config.toml
num_hidden_layers = 12
hidden_size = 384
num_attention_heads = 3
head_dim = 128
intermediate_size = 1536
learning_rate = 0.00507
beta2 = 0.95
weight_decay = 0.092
lr_head = 0.00759
decay_shape = "linear"
max_seq_len = 2048
max_steps = 3030
Each number is 500 + 25 x the weight over its row's rms, rounded and kept within 0 to 999. Layers, rows and columns count from 0. Numbers have three digits each. The size before them is the row's rms in percent of the matrix's.

# layer 3 attention key, 384x384, rms 0.119, rows 337-383, columns 0-63
100:483485451472511472511489524486505489462551507485485507478482502513518547506472477469480469505522525478503470465506482455501496459485458477469531484512508518515525477512534489522494511509504528
109:535492521502526499468501505486536512488534478492527503510546501486550524508487471513524468534515468484489491467480463487518467538497453504501533503514483491489544480509482517489465501468483529
097:525560540513533520515475435493469498539474527494551489502520491504519492473507499482506511539523506499518549507502519498480539506560498492490483449447499493523487505505482470496515505517520496
095:483539512485491490504513507509486513475449481473516498496451526487546549499505490531502498518526465506506492521489512557549528560507545506479516491528535511476473543505530505479477487497518531
098:484452483481495499500531489479484515486466483532468478489528494508509479477506521470470502526493522490483528487472521514490482480545497514500484532510544495455457485485479491486515526494518486
102:517498482510516496474542527507546504488504499517558572498485506512495509503494463549505531483491487439499474516510520456514499521497515458464536466465474529481541498532461516521507501489507477
097:487482501511462508512536471492538495511491466526461489480481489492507497511533479523488489506556533465506502457537524474500512512522467485526480497500500489528501503533500499504500476500519532
106:478463487490505532469507481516488513489464529472489505526556461517521530475560479496498490463508512503511505537483462499483520508503521500544536459484495480449520491554483475514489478481494508
095:490521510519521499505525522503496498487530512481481478447450520512489548503490539500501510513466474512519478519466494464489497539497440529489489509498497501539523473478522457513502503516499504
097:537477488517542512494472546509509484461510520517499482492490503540515581517507487489464511506526528513462486502475508482477529491541513538531434500468461516511522487513498483474517517487511472
094:519460462467472514521514483511502475526537467549507520469518514466498533506517532489536481444522502511439494477486518486489488482526497488515517530504513511472504544509544500477487545484531509
100:506452470491511471519503467521497503507497498486519532499490467517525520493536532462537515502558513507480490489482556507516532520516510509461517515500490512504503517491411470562480436506511489
104:481454483498501475503512516505465458508503496462559548512508512484508471477520497450499509542467493539514481485547529498484514517503501518516522509537506477470517544484521505501496507508512499
094:491487480495502495508490494506515490513497432499479454518493467481473518505505475471491492490538509499497482499462533525441514487531531513489538490568464458534437473492517524498503486484483506
108:484530501492450512495553508473519522493530487474507523527523487517483507499526523536527502490484483490473500494557479492498460544444521461538506473532438480467538487461476481481512503481505477
098:511544488501483520524488525462489498525451480493517513521517503507489493536512505500500522486470544496540503495527494507546516521505534451492505463512501551499487520489487510505461482496536460
113:490528510502478512542505521508505561516482438496461527467527539469475503480483486494496497523513495497459541502508510516467495492511501471518508479479479506480473516480465482502531494507513510
109:504492465489508554516493558491507504484522485481467552512546519486492485449541517506513490476483482493496498546475508493515518495441500512514537492515513497498477491506471428465526466544538524
098:489498511499494481501447531560483509499471486496446500478504507538492469520529497554521506496526563515476519520490556505496495484523472448495512530494504523541518517458470552479457519492509498
109:515554535525484509504500520483493558513521498512510529503492516481498509541516506526529485558459498492492494468490511442519514499509544497467538469528455531455501542486497460487514512539532501
099:544504514457447504496538517502464494454501492491508503518474500520529471499498520494491526517488536515456459490496451513494481501477515498496485512499495469466490498511510491460500517482500495
099:505505534518514445479494496486459503504474540518486505458502476467548484505486500520512480501495503478484519546472483526504535472498531485518467516523528486498537508522508519509501475487474516
101:483521492517529542496510496497469523483532506512514500514522501501502482458521516459546452500480509531499504468472488522469546511485521491490460495488508458492534461459494459529484518527502450
105:490500473508478520529496468509474503507483527487483494425490495549516520508493503533459478491459491484475469494489491504513504482453482501526465468491527537505487509479476495513561530516513498
102:506499531495521510507472467481485513465522516497488499556520502503534544500513473471484523493492549508448502490493493528497545521493509492472514503524529497496474481505532509474488479495477487
097:494513498495469518494489547505451522488506483455522523503480537503492504530516537541517478494498455482468509500501497471482483495503503491503524495478490509492478508506468513456469547500509545
102:468514511505546484469476533503493434498472472521535477491547509481498523527531479467540497545547495541534488468450549487496471481498493545497518491469519442539483451473504522506531455536483487
104:496488498516528461500465526512523460508502483536488509449476516519487488522510524508548487497514474477538496519514498565481472483480516519536460511487564529521490509486524511497484523476514500
104:501519489488527535500418483524530464528529508486507524511505543497480526500505495531538487481500510497485469516536525535513539452509487535518476513546527498461462477473491499507537530498540508
100:529544482497512510494496469497489529510545503501459481509489533500436495520496535523501475483547450509499485505470477564579515504477504522497547498528494506522483465488512444536490493495537543
097:542521493515495495497533493490473528464499499492544477514482523580514511473469492531478515470510497565499494497552508480479517519450548465535486468490500510503487527508517508496499473502529505
098:518461514495468557502485516534504471498548465491455507507520509506476515491495485523513457498459499516516521500519493516472507548517528500516497487518497497497518475534514466554520495495535506
107:528478525502521520471485512512543495498491476477499521502515484479498507497498500498526524534525494497459505519479510489486490553484483463485539506523497490507494484493503464487527537533472486
109:486507468525497486462521528525489432507517467515517476521457469460516508497539468480523507497497505536465484477473518510476493538494469515497467512495503489492499496524554505455481471525485485
099:508435539519487498461479538477496488501486524507515508507508475487533497502516519488445486508506457470484519550500471524537517468577473500485523500478461473497466530522482522480500531524534536
102:490478491541508506488449508496511479535496514450518532484513477501504505484517501489471453508453514480495500505531498477507465506484464515510446535487517451475474516518536481546504503558506535
107:507552463500486559525479518494546478519502485507504543488506502502433528473482488523512465498479520488532518470478466513489484522514474468483471524526452491477489500518508549475494546526490533
104:458500479515521538439507511507515495476495489527507515524521535455528461509486501498498490478478501485486480512502435513450500464491473492518502467508469460483526505512487536466508491507523546
105:463501524533520494479472496512528468472512478524559535507461512475484477475515517475539494526500520479513496493455538503502525473472517489513515515472545528489474538515507498503458486533500518
093:490486501463466526499535476462495507517505496491479476500527488501450483548509485502490493494508466491503542500503515496478499466501520468476478491482476514527508510500473506495500455500534501
103:513529484554459517472480514511489521525497490444455493476508486487523482483510510525523503542508495476487480549488479509544485471496509494476485511545517539513540497489474519552523496481496537
103:515517518491516470489531524503535468476490466501504522493519496484516519537443475509520486516538501528601510486490532502493503539482522485559508486516470487473512512521472517514541499495458467
096:456517549515467537522523480515437546493494496455499510523519494480511500487435494499518521493467461526470516511517487477481503496471498484508481519515509449540512484496515532516537489502502516
101:537524493499503481496517520477493480487527508510505537490525506524481474499475457511470477487486467507517513509440485541482498542475586471487512476516503517476507476496455523520467483493465488
100:481531475489534509546513521490547496515488473494534527479537494478508536453532474480508504471498467475508502497508487509529483550510532509536461497485492504471518548497517507476491490451499500
101:516516503532458497519487499483468463499536528500518529518503527468481556497510517532501497460506465558488499457482520480510495522513498467524528509513469459493525461485505457513524487476507540
100:506492502497465520515528520516533540534587496500512473519516493479503491547519511525483504519518468486511466499477498466491456516521461530502484485491488545531485494532520447487485502466518471
# layer 3 attention query, 384x384, rms 0.119, rows 338-383, columns 0-63
098:528495512466486456488512508491499458467496506481528497520478455470488484483506509518519542499553526516500439552516512508506499504508554447482481507475464513479534526540522473522533486528487528
104:452505495488459541539473491525447511511502476521532479463487506480501533497512496461528516550495481532496541537508514542514521468531493490521464488497514536495474513466475457550457465462477471
102:478501508513496484500471559499475500510532493487536536496474503474490525485486524529471496509522484501486504470500508506542520444507485478486556525518490516482474484525501529498490473471484493
100:514451484495501508489508482515503502498497499508504553541490494492488529489456479456533531468530518464481533497501530517443517474487487484476474523467474472497497498496509446472430475530519491
098:475524508506458463533505436484519509506493476509493503539450523527495480480500497506504493483561498513526477500501520487489495530514515517447505493495526507456515515522489525504492485475443502
097:478479448489499494509477490480470519467540434495478505491492546490471495529550503496481521515513511538477489502504586519490501492484549510520525490544511515471507482497507494472494460509503482
113:502519553504474485534492514505531518498526495544484487493523475482524534505505535500529475503521514485488517471485469467477499483498510477529499473531490531381471468521510519486498520449505457
108:509493490473483523542476523509485519502492513492546471424501476522526480501491519530504533515549478499554496472493484524511494516495548480475543508483461531517493495516504479533536505487534501
106:490496481489489498534458529495429546495488503467500478511472510491489480524481506499480515504513482494508510476534464498479547452492484478505514507466524513485517505480473492481500518446483520
104:476519509454519502491508421540535508489497492471521494490512496493492497505462452502483496424506472516489478506466499548508509454494481500535499498503492481515481460519480479485501482517494527
114:481519498494504556509431462493492520488512492520483533479524518475456517499526517512520508459480493485495509501531491504524515485517488502519525476532512573494523513510520509537500532496476491
104:520515516502455503527474482498472482474525501487522564529489510444524484480499457503505479487457478496491512469475510481499502502481500486492502529515480508488483535460499477505499473508555462
092:519461508480512521518521465534496491523502493515517470534529519510495502487489504448473543529489529496539453506515474480512531476459478504508541497460548510465518516520481542508498491489517514
113:538508541530500490530557465494501482524533472492470506493537558493471487486512459507523506511536477500496473456501526467490499476477500479503471498497516472480488464495499495470518514542485497
105:516540500507507523467521510471514520496502507501489503518473497516483536483539490546528507489512524504488517473487514477510516487490479472504498504489514482456496491505494480476490532516517502
113:458491430503530477488483538437503497515505519491498531503519499510463513505522472514511467517468523477464528494496476513519480504493451471511518491516457489467502504486504465479528452491468491
109:502442511479532508500512510491489480530532511536491562529509497457468545526486489505498469482531524467519514471501530541479464493490544459511528526493515506490509506493458466515481499484482496
106:496494486499523474495477536465508493460473465509461488488484481503495484481527511483482458553480464500508454512497484484494512482566499486470467504515472566468483511497501465490547518464518525
109:512500466493496461518450530521497525513526482533520514502519515494486510495510484501542513514438497501489511502509497471510450493530481549496466523495480511510519476471474480529490502537486486
117:511517477494491529508496513469476464490521505487535481531502514511508492526516464473496496450507482490542484468500498471518574465486512504508482480470483489451494554485527516486433485506517511
107:527465503515494461510486491510539487507504478498525511510468493477455554544463497542497482516474504450508461521530489545507549492515513499521456466504488527485526518532476515527532500487531510
111:526513481485496492467515499498458477532506488477457521525505495509523513468494504487483510503519539536533493499519517536459477541481468521491499533503505466488467467513508488505458460499508516
096:489501489539516493468458473539471545530470538513500488491482507488466462457497548468478497512502496514490495491514497471508474513517483537502478505483465491481531418513499513513479521513494539
107:474511498461515573511532495502495489498496484494489522491468486529531536434547500477496500505521516481491526464511485488517539513477449495511522504492516537495490489487466510464494493522519521
106:537484462518502423489521510531508520467498529505527541508519495502514523502547505501496510514472499459524474432540513484487497539477505543545510494518445512491522550486457483521494525514480528
113:476513490523508517533454462522517529474511496449502507529488493487491494459540564511517511512493519489467531500510499492511503483504498497516521508470502497479495523472535483491445518475527460
105:508514513498528502487442507503486532513510513468477531486493481498499522467498505439498539498489462509525499465546505518520535501548506469480449519518498476450465480509510478452507528477538486
103:472467480502488486523488504513506473531555539515521491458509517525484532512539513469472491490500497531538489498503524494524484523516457495478524507485470483512486510523507440519483484532517516
102:503506490511463538519485522504496496536514486468507492466454514473501497444491526479515535456516469481535531500515551535488494531519501522457518463531506503520524533486513466460470485485500496
106:506495504529494481493513546513503536483466570480505501494536497485536509509459477523475449492514487482500490488501532487500486489522473498530458516473483478481509491486494564491529507488492482
108:517482524519512503467512490519498441496496511470462497515494561464513512497491482521491514493500526501466509545526477534480482502467497498500563525481536512517514502489485459531508519525492459
108:489507464488530521520505524492466484502576495575512528516510490513500502523493529504565513477503520503474516511486474500481478546483522495455537477492500507508513500499493484506511478532503461
111:477478506493532521445491438474538530497542446467509534567511490476532517503518501539531499458527503504463475521456517513498528510510520495502493525462498467513511518537537500471462497516496487
102:487511508521497480540475508550486501496547478492555485513493487479495526508504520516527524515496491494467546511493503499490515501525508479500522460516493493489499520507486475484498496447526521
107:482462530496502521492475470534475520478512531500509527508524499520507464484512501477502506484496472476518514488497478534474465494515538542495472509471470490501472450501469489533443567519520507
110:487512533497480577531475481461468488493474488476491478471504496464517507528482444520518495483453571529491522490489538511540533458510518486472481459507544494484476540500519515510529493518506498
112:496470486499467490482502495486491542503510505518459514522520487487491542554533490493477539492490497469479469481496470504542486553486496485515487472564504475485516473493517482439520520552556539
105:502454538496507467512513519516517488517477469514543494509569474485424495546509489499494487500476526538518467512518527503500487496488508543487506458517490499527481521493521524503501517526513485
101:527540503504503487517543506465515507525556474507462483482524508483533495545535507490497461491487525509534550476526479503508492494497485508495497483491498503502470500450478489480486506454534479
107:498522522445460522478413522547500470505474535494484503491460483483455480509500525520482496507466491481510511469521508504474483509473470502484517494491487442545466531517525495590502539505451495
101:515511500494518486433535471489474480463504504511524475472491490522480521510526497494521480494466531469510479531494501516506475547487524507475464491492500482502530457493500486502493472509482536
104:501532490525498484478463475446527569512494525479549485482504512525485497524499488539471511507529474532465500509518522526473484492508514496504533490458523454496490491473508453509525453499476499
097:490540517488553483511486541464478512523494516492496456465462477481479524468511488513469506515502540483519465513509502482522524465523510473499525489547511506504541520535496508525483501518499499
110:495541508499489491475509515455498510482531506453492468513506508483497507492494493507521487473502461483524479437531518475486500548534531498494500505487526497481492479471566547503504461536523476
107:504496516498541554551537508481474472518556509510519485479491532496516516494446506503468546526511491508480460468526480551520495522503510551517487532525518531551506485507510503491506488509499532
102:510496511483471474503504489494504491509506459494501548492519469501463511518473501521504491453481492458499526494463489472502495477487498500510491510547482465540514480468489502460477492529440570
# layer 3 attention value, 384x384, rms 0.146, rows 256-316, columns 0-63
126:473481486542514505504485512504461530459528519500491520475533495496514500465483492478505518492514494501503471485472496486500495528517506506510486520510509492498484503502517535524481432534466522
120:493529532461493491522499518520495504537471519473487481535488528467511495490523470507529526482487481505528498513517494515527481452463538530471534492464506521542493494502491503479493502463484532
118:449449545475484504476507515594543532483472521507492484463473504493503484504479481504498522543516509510543493530509511485502505518509503529491518502491507532501485510478529482494448522453505490
118:549524507507514478495520492468479510518526513507448485498478503500503556511527498515562479490441464520499531539544482519507496441466481463513522470515525462479488504489500480478505496510505494
124:494496536510478487497515484494505515495476493516474502515544489475497523492483505529547518470456498527512520485483499491485475500554518504519478480441510436462484497525502513475487524520495509
118:539497499507483466502514474487503506495502501504496483516489507503495472507488469490512511531532528518510486485519519548457507492466512473442484479488479533484538496527493534467530483502503510
117:478461509532463504498482467486493533521488501546479459527516517499488501509495464492501505492537540454527517562499483477473510485456515478491505467507500512528487513472507485483525547479490471
113:497502481500509513503506519500479494463465507464505528483505489497514499483491525534511476497502446492501480496455530509491454483545537484504473535559479518505480525522494500480557532485488480
114:485483514502470482477503520466466534472500474472584484515499463482468487480468544495528536450521523549516487460427518522482476488489495523525498481465443482477491509502513509511452530529513484
122:485483482544508524493525487500477509488506568516484479505512536477460525472503502459518480497502546504476515535541498490491479509499496502482499509546530455488498503538469513506559403474496545
137:488514501498499494511490510478499430549534448486503471482495518503502483457505507522501513479496473526459474543472499463505512534502522507500471482493462450514451510556465535510513511523481507
106:476502537507542520480520533495484500513522456493473507511492497492482523471540441525501515544517545525532520499563495493495481531503504512550562500437503556500527493500541497509530523459493484
116:519560495494544522531525496502479496513538539446506483500497514512473521492490525505501477509548493505527463533463497463509489455502495452505544508523523504570501533489486536468511469514524528
111:500473468519480547499508477499475550496536525492507544490509490504528475502509515512492511519524517492548497480478441496487522518501483523515511526524485524504474510490525474480506499526499486
122:540567480507526539510537483489491528471546539509490475443475511467497549489497502482516541435490504510503511469513518520517499508535505484496480443515501521480507483534516540528602515515503504
121:505527490503501525475527465505487506562507478470518481418520507472447527507507467494524506519494514501488549502488503511507498534563482490495495497517485500551504498504519505556502503480568498
126:461502499489496493475550524497541511513487501459516488466471472492476502455535496496520485516511541508523458493480500514486537462465476538479482545515503456423467493510505520503489532551519517
113:482536491540527495439498550504514481496506492495576460506466510488530472492467522503483471503527524489447531468519474521543484529508497464505506513483498491495532488486442461502526519482502508
118:524519513478511504436522492494511484526489473509486515497473486533524456473529473460494461525498458501479489521545488478514494457470522506452505475529496519478504503511515456505520510479466515
111:516482581521504485500514501444518472515493502481468498473509477500488522505463524523498480527502487490500506500501504517492479505568560504461510515521488496514484475483484513494513487518496531
120:484512482500493452479489499495528526497514474499500504529531512501530495490490500493512542461493517514483497510509503477506473509497484526505483500478537555526545451503510532519503507522524459
121:482487511469506532545536489486530467458506485516483511492482533461510504496484465512469521493504486524463550506536529500482519475525495470501529528511501500493492489536511506487522515460501535
121:502487473514470534502524516474475512499524472472513477486489523467519516498512451543488548505528468523519520493471505461478467517511519518527453482523522496528491515477501527493429524467535497
117:523473488497496512511466523491489458549493519488492484491465538530534467544474530509507522511451492456493525527518527508530466544503503504482461523523512545439465498500546515479530509512523490
115:500498528488481477494479511473542509502470508496484515482518520450543487502537462473525469482480537455503502494532539494492475491466497528537515494477509502486481475522523448518532497483499464
119:462493508508500472510506477502531493513492520516479518518484527519512489467547505494499507518500478432510502538560541554538503510495536511531523485468466515522489505470550488562465484487451496
127:511445489493501503523506493485501493501461473516504512498503472503474523470510491458514506520486497484510474493512502509531506482541512503426481521530521496527461488494513526503530506509482506
118:502521493500473480491514517553503502505509505506460527528515504480485554520514527479557516502475499475452513551517518519486468469471511451466472483540523512444504497584500475488544497466488506
115:500479527525490467572496509431493543501502514470502492516490522480489465540495447494473506525543494539505521517558488516504494529551507470480515476522504510490502510522503469504485472489510540
125:483454494510539523517514449471469507531505465514488490486465511495455525526546452519497456511519526492501501490515450513526523488513448506515502526467530495488501482440527459513511515498464480
117:500455493485462497481443437485501529528465514561495529507485510485502498474470507506521511533502519493495490487537468489556499531450504502529519461523466552507523518529504499497505502494512495
117:487503502482524475463506487539503518491525475478500484472499542465521474483496546474461516473481540501512499529525489509497532530490472484445488517475484501515452527510521501510458498458511507
122:534497475512493525523482516513447447516527506483477494492501488513512500516499523528487507498500500514491488483483515543489509527506494463471474544530493479472458514500488527473465515491496502
118:524514497501527475502454528450511558485558495534509440474533518480526498474527456506503530526529522504502479486481481511514460522547510474526488500497481530519491550472508470505531512539497477
124:534491536454537493496538519506520498502476503505499523490503455494479494506483512530525519493517506528452478487534518533487500502453498491476505532494486489446526514494470499519488517522499497
115:516509497481491470467496519511550504480531512519483488514477492495506495506530508475520515520476491511519499514487522483499527464494474499485538470510478474472520484540494525492540458465510523
127:549503513538487493511510519496500486507468481517544498521484552510498549528460545554497481464467536499476479494486451498492542480484504482466466510469482519532482519484472470491484494461508459
120:474512455505512537496530528497496497501474566468494457515457529525500557515478509521534458506503477537520484510460555513514511491504470547516491480475550493539481502528520509471529550497478508
125:543534515489496528501488492501508500476492501475499474507483522451535480520483489539557513557497513458525484469552485526459508490486510472503476558506492500518531469520505527523475470479493499
123:507468511518491531470487499471500533500509499532529462469486526532506525548511574480500487452501463516534514455487541500488498522477490497467517510483502522508510514471493490502471493527559513
114:554486486483472481494499473527519522499482491542520530532515522511455471493493456521529501493496512521469518448499507450447519513488428489529476504462494479537481439522534524539511551515544464
113:499532502522491515490518516517509483541521520480483486492518440469478542553482438490499458485462487476499553510493505518427498511499479505512530518497475509491533429513467505472474560475512472
127:452516496490532480501542531514490497503492479516430473486519482495530519479466539582515484520480461536514505510509530492496514505480490495483535474498527527476516513480522545489497493510519520
113:514500495519511511493545525515472498546495484469530475502450511471495462515535555516508510513508510506498473522516549515497523488520496528480528526457455490477504508533459500533486510518530558
112:467506486509496467506485501555482511448493458510521520520525502542535469450482496533478499510504492483490526530500485519469473518537500480554472433484502547512511506480470555507512490490488470
121:494525481492467496534457487538459496489485493563547482566513538497493518501511484478487451485502531507483490501493522513528450531493514452538482486494519556535455498477477507506477507475491484
121:501492519452513466480518534505558522485521472510496465475524491560498482515523445475502459489477499531526525554501517484473504469492499514483506463464479473466526504512501522475470515502499466
118:472450522483510513475477527455487495479486507495483518520495492513508499491533529514519522476557491469519472516497485483470454519529517512486490490501494515464526489496535474517521511509559497
129:464489517518520496481531538532476521530488496480524517553537468477484481505468513489490511494553496506512492497484488526500507511486525519533508455507472493483489469494505507550493508466509504
112:500513478504499531494506492504483511511485517461498508510483495487485492494500507549527525499517509521514481462512485472537469498494493483483523544505479520504502506483508449481521478484504536
121:511492477507543532471515462519487485462490499461488501496482499496497531495487522546500489510487481507529519484514516476470486494559515479499462475547492487487498523535491480490491454474524518
120:511499500520518475504432496490493542491431511525507513509474509488494510524499533509486509498488511507504495474549514493487470502462485499447475463511486544497451505480505533485476463493536484
116:502508503521527528514484537499534512521520479505477452480533516481474494521506523507524535538475546510533482488504482539444465473511525502496512491532462499499508493503463509465509474498500553
120:508462496481482508492517513505505497529494501507555496523482517502521486491547478482509525489492539516524498520494503498489491534528500487536474461489475528502484528494521472520475516525449499
126:472520497521531493498492493489513504478478485473468480532494506528499464497520495499508508502537484467525475502488487496492528466472500505496516501503535497548482498495488444495478518489520477
127:505479495506490447500545482528508508496507451506449504491555520517514531453468514516485520535446502456498536542444524473504497532506509506480493506511487478492499518515528449498505512483491508
135:487503519508508474507480516558483457526514468517529498546504516469518496499518489491535481477482512553498482493520514475502508522500514451508514541476484488534508539521458438520543522463489543
123:532511521551541505500525531573524528563504533548497477513494523486463495501503503531521498512516456518486450475522521544509515517491511535459483454471504460495488497485493490508526481490489514
111:553459472502503465469495451509577533479518512549508528517486489505523487543482554463512469518524470484507444511493512461498509490460498428517486495509476478484486528557495494469445526499462527
132:496502523490493500517487526518498499515469489506481486491473484540535498522515492532467498496461456552509523462477562531514488501514516594500506489487471460541503516475482483544464525485503522
111:483508481532478508489455530459488507502538519522550515551443519573473518505459459492492499475492487489461496503533500462472475527535503503483492523536516541503481547494480471501541497514520497
# layer 3 attention output (transposed), 384x384, rms 0.118, rows 256-315, columns 0-63
120:545501551460502476510478510516508543538505519494518490521499476502479492535504513521491522511490521491490536493524455555444545487481473502461473465505502530487506482504482466506525513459533478
119:480504513544507476481503461468487511483513474538531489464523510491480487529477490488519533513504513495479490495514537486500483518522465490548483483504488491498492489477519521476518510482499517
112:521513480527508486547504510421490485531517503539491498539526510491502525494494493479513468505487488497465505491505479504499529478505500508464473508497509483509505539509475516499501492509486496
093:435496536474526497527508468526503533506458499509504504461486488471445492460486497466438481496538508523514481519461535496466467467509515499475506505503529530479492449498472489506461510446488495
111:497478477496493455493497537494525511468525517459552450489444484508510489492528496503465513537506489459451522512558501525509527461522503493501539505504483514558484440472482457505524485511506492
111:482472497519510537519487518570488504534502513515491482498530470497519515496524571488518517436494506495479496524456463510502500489494484551549550506509517470499501464482533431470481512454489506
123:499495476510498488528537514504504472455511476518511482482464527511531525457497504488526493486503438496460485526497498493505477483523483514488500496467480515436486479528494468467523483488487510
107:495448540498505531493491483547523512528489503500472518490511513456491527489468537473524553500534504458512498510532503476513518527505483480493541504465548461503478481487543520511513482547528545
119:479528486491496516481507474472561468490529496541445479502505478480516488488474464488554508528480475456481576555519454511520508524507486492481492485513506495524502510475502478529537488435501493
121:512493536483500444511495465490490519490519479468512508539509462518501474508468472522515518458482475492529488516533494494448492487457497524519503531497461502474466543504506468475488547498539481
132:527465530496492492529547487492541501495493519488497520498505499497492494507490531501495513450484503476524537476528480533502490518505453496530485511541538535502519460500527480528512449476501520
103:519490471501440488520462455516498522491494531511476506507442461503516503535495527478489484493484512445498534486481546561509497502542516513495462471472500504529501509500494508503473517498528509
105:511503478519469475454488534493505476510470464515468481496493483533517497505492525462525521489490488513486519445560507513494531541494455507525463524546511487489485498503521520521528522533497490
102:496571521474507504503447541518497445531473479483451499483504513488445506504515521500507475519498508453498538523497536531524476524523497510497511521513485438485501521523470500487506512500551490
117:494481474489495505556456537507496525498470507519502481547481460527504443498517511521497466526483498491488486494469452481521496430455482495512480527506504511524507504497484475512411520509485493
119:525516518511461508490512509504526502440498504529507530514485507521523474498502533501484452464499540510477468497488451490527481465451523523519483492514507505483486510506519512481475527521517499
117:506504513472500508555480469535462506530547523530473512552497492522488496499446512523496553487519472532483535472523464482489481473542529496462509511482453502528494498479512463486516496436501512
107:516494503463497484510504460487538481537496442509443528483486491537484495508507500506509478501485534511531496483477500516442460496484496501462465523511491486533493584511501494502493503500484500
112:505517525530511536515498528502487478481464518486538508529511503477458521451477554491486498490507526508521514517452506510505490499487497510513484487509493496472507490513473530515492471514536491
104:498489519530469480486494504484497525488539487486497461485523515519532529490516490533491532487534553483513495476469465477482482534430468494490494503487546533500512486532526477493495507510500476
112:521492549473509555511520465518507441497504498492505523448479532534475534514529479500515437502490472485516534527486520488479542509519498481516532570539470500485484488510464491475511503504539552
117:509521516483520501493494533466494541516508499472483460471525467506519475509541481473527463515483488510513415497460482452539463528507540502526502499540474515496493501456504465475503495543471476
118:477529522528536523529448489504533454484486459518475513531534478493488492487493539473528467468489466507517469495514497554514534477502464436478513501487509520475510520529527449472521431506489498
111:511470499526507442475551492501491551475484499491494488558486508500458530494531470522491503531528525519480517495519494504467494470505514527490530474495475458543562512491517501532483543493479494
117:482493515526516504510546483546516510478509467441520480504479511525480537476492522514494508511518457502467489469473486481495550528530489455477508473515468508519499501513489485487466500498512517
111:512472533471490494481522524525548515462500519490539512496513531499485553520505520509477499479497516534481510501445439453458486504531494478470493500474469501509499502528477490470496532534499532
123:491552508528524502507535477479464488467538520473492500490509494513522492511516493553519508515517494519486508483498498461505487477463516496509496491508470486488541501492524495502491464498554481
109:488480511514502514483479502514475514484447473538529467524499508515495496499479509516448483501554506506524505510482513492508482480496500510502517520503483453504515489449501521508511497527518510
112:477482504470506464471477521548547500452501503509500508508484481520533511495503542525495508450481526529483479491473491502484514470474468494511467527502496503534514534518522484485547509449479499
125:493527479491477483464485506540529514491496519495542491483491518489518534472449541490484496500488483527532569498493501508509470492503516513504480463460450486512493537534493528500476495496496470
110:490509505483503519519509523522480491493517463486486504533566481515494522507550494543492507484501476539445492477489530532503509508496496506481534497536484488473478512508528486438479493499507464
114:498488493481497529528562500477505483534494522535519472500505486513473471544515516483494502544506497496509510499460473484489451482469488514507518478501502529491537486528436492509544472489479503
116:454478490524438466491512460501565560502480470496476486536509492482487527518525481487481477514530512494445529510541529483499516501487495526550505472486483489511542517482522511533512426511496477
114:491489497499457565521503492516503486486497485498519546545500429510504501530528547483528501464516488502480514505486487553518556493479520535472500533517537509494563505480501509521469506481516506
121:430497508528470519520498452486490552530471478491508488490521549504503503488487520488497448475506485526498516469499533481503442556489477459505530481468514480542456480479490500486502477507476521
110:503512483533528479511522500517462508552466486514513510464529521536502472480500472479481481548523531514514454480481504548492472492502486510492493574499536502544514489448482508498464520509479478
122:434521496513486507495526473503505507482495493479507547501501490527535475488494465516510502490518495474516491492549531475525428490478500450496512524514530512471511500537501542465493465545494494
110:525519527494475474488481522477475515488539432533462465506510483498508459454528486496538536511524484468507505467508511511467506499478506460500498516512506516512477516471466471549481448533453476
111:475472511479499504493491486537482487513513502505496480481457508524474486498461507510466506505487490506496494525457504505552516520471454497452487486518498510518490501479476488488512509529499544
115:449539511500453507522496510472489471507499504506462481559487444504502505485508503523487511562524492515469551514522466438539541519523471479489477440492509516489494509519489545468523493481483496
115:471511485518505517510531490477527469489478516462478518475484445493523526497456519476538526476519538477499460525493519543535501507541530494504531523521527502524516532480498468452492464488477551
101:471490487520468490498496446457484475460474477518493542476476531530580523500531554519480536528536492499470423486476548498522557487485516472540488488514494523504495517512460497527528480517519487
123:499474493494468506480468476483499533496529511538503566519498513474477505530520469485473508478534512476511515469475501548498497489524542501485488533501526513493502491534475468497516517510532463
104:488479453474497501493507522492507512476519486530500484529525522526486500456503525527503521508485506518513530473515448505474486502486483460531493490504508505523496470499507522466560501497486486
103:517499519496497487490462498480527510503503501544496492508462524501476523526538499503527538493502532521530454507505508485502478474463514517485546521503488458470486521494467497493503502514523484
111:482490497479532485489508514542554503481493539494518531470490457488509552520522521531505522482526462543506482492536487491509518507506490533465491525514482471479534485495527523512535512484517504
114:484544517498459509496487510566470479494475509496468517523451530445494500452521540506479504501500500485497516456487475521491521541488501510528454519524508526561489499466506490521535478479455525
108:515489529509479523532521490539517502492526501498460484509498522500507524514500503505503463487471470508510471455480495494524527522492512499522536511495498482497499552523502480527487484525455521
124:536495502484461480474473479447495473491494517503462530474534509500500520514491487494499454541461541493527535534506483516438501477518491484455452509489500488503526513522503494491469528471519463
101:475494476475543463543463512490497493508506524515530462493523541538515537462475479483479497455490489513496542558513500509489480508461507497490493494513519468501470513492489527526484510522511487
116:495470519495521510523490537503511510520479524544504503488499495474477471471442503454493523496497509486500493494495466508513491520480490508505526481518508509486494509476488526525519527544523473
108:480460527500475515497559471514508471475527461472508508511536518480479502489506486503502483487509498493498497530491489475515503552486497503505548485481498467507509511496464477547531516525467471
109:465496530512519489488459482534441518435487544502530511526495486518559501524492497466490467490527492496459519512494520455526458526486480503480473533493520531517487503531531473518490494472488504
116:465526466494541467533476509500510478457494521519489494467516456501467515475459542494482462473499498502504498533489489544529467475509516483496485527476477477526500517463511506502526500491494517
117:503517487535480477547488498523567472512449489465513535479462507491488550532480513509508453532503524501496487525472499469514509549570524482494504467548475498479552504507536471526507518518479511
120:496469519454474491502458484474489498469460539489509480475479497527491518504535482494499506518470502544453481485508491494508495483507528497525504477511495509460502504476460535492490519533507507
130:485509489493485480503519494461513523510468536492506526468468469509453435502489512510460549523500459464521485492508541533504454500524522527509489484501535521502486479507553504492460500560483476
117:481479508466452491518516500470460467436508518481467524501547478510520494464520479527506492508453537489557515476524494491464495470500499513568472531477515463483485506507520507475455514534493485
107:492514529472551491514523556540470467516482524452531506441511479510491489465544507494510513479480492487468516443486512540505482481506464573528514498462531533537535486447500531499511479481498520
128:479506481492542517520504503499476524478504495494497489528532449507514498478469475482496483506508536471490466505520469454500487548482498483533456494514499538481496524513570505497494485530492515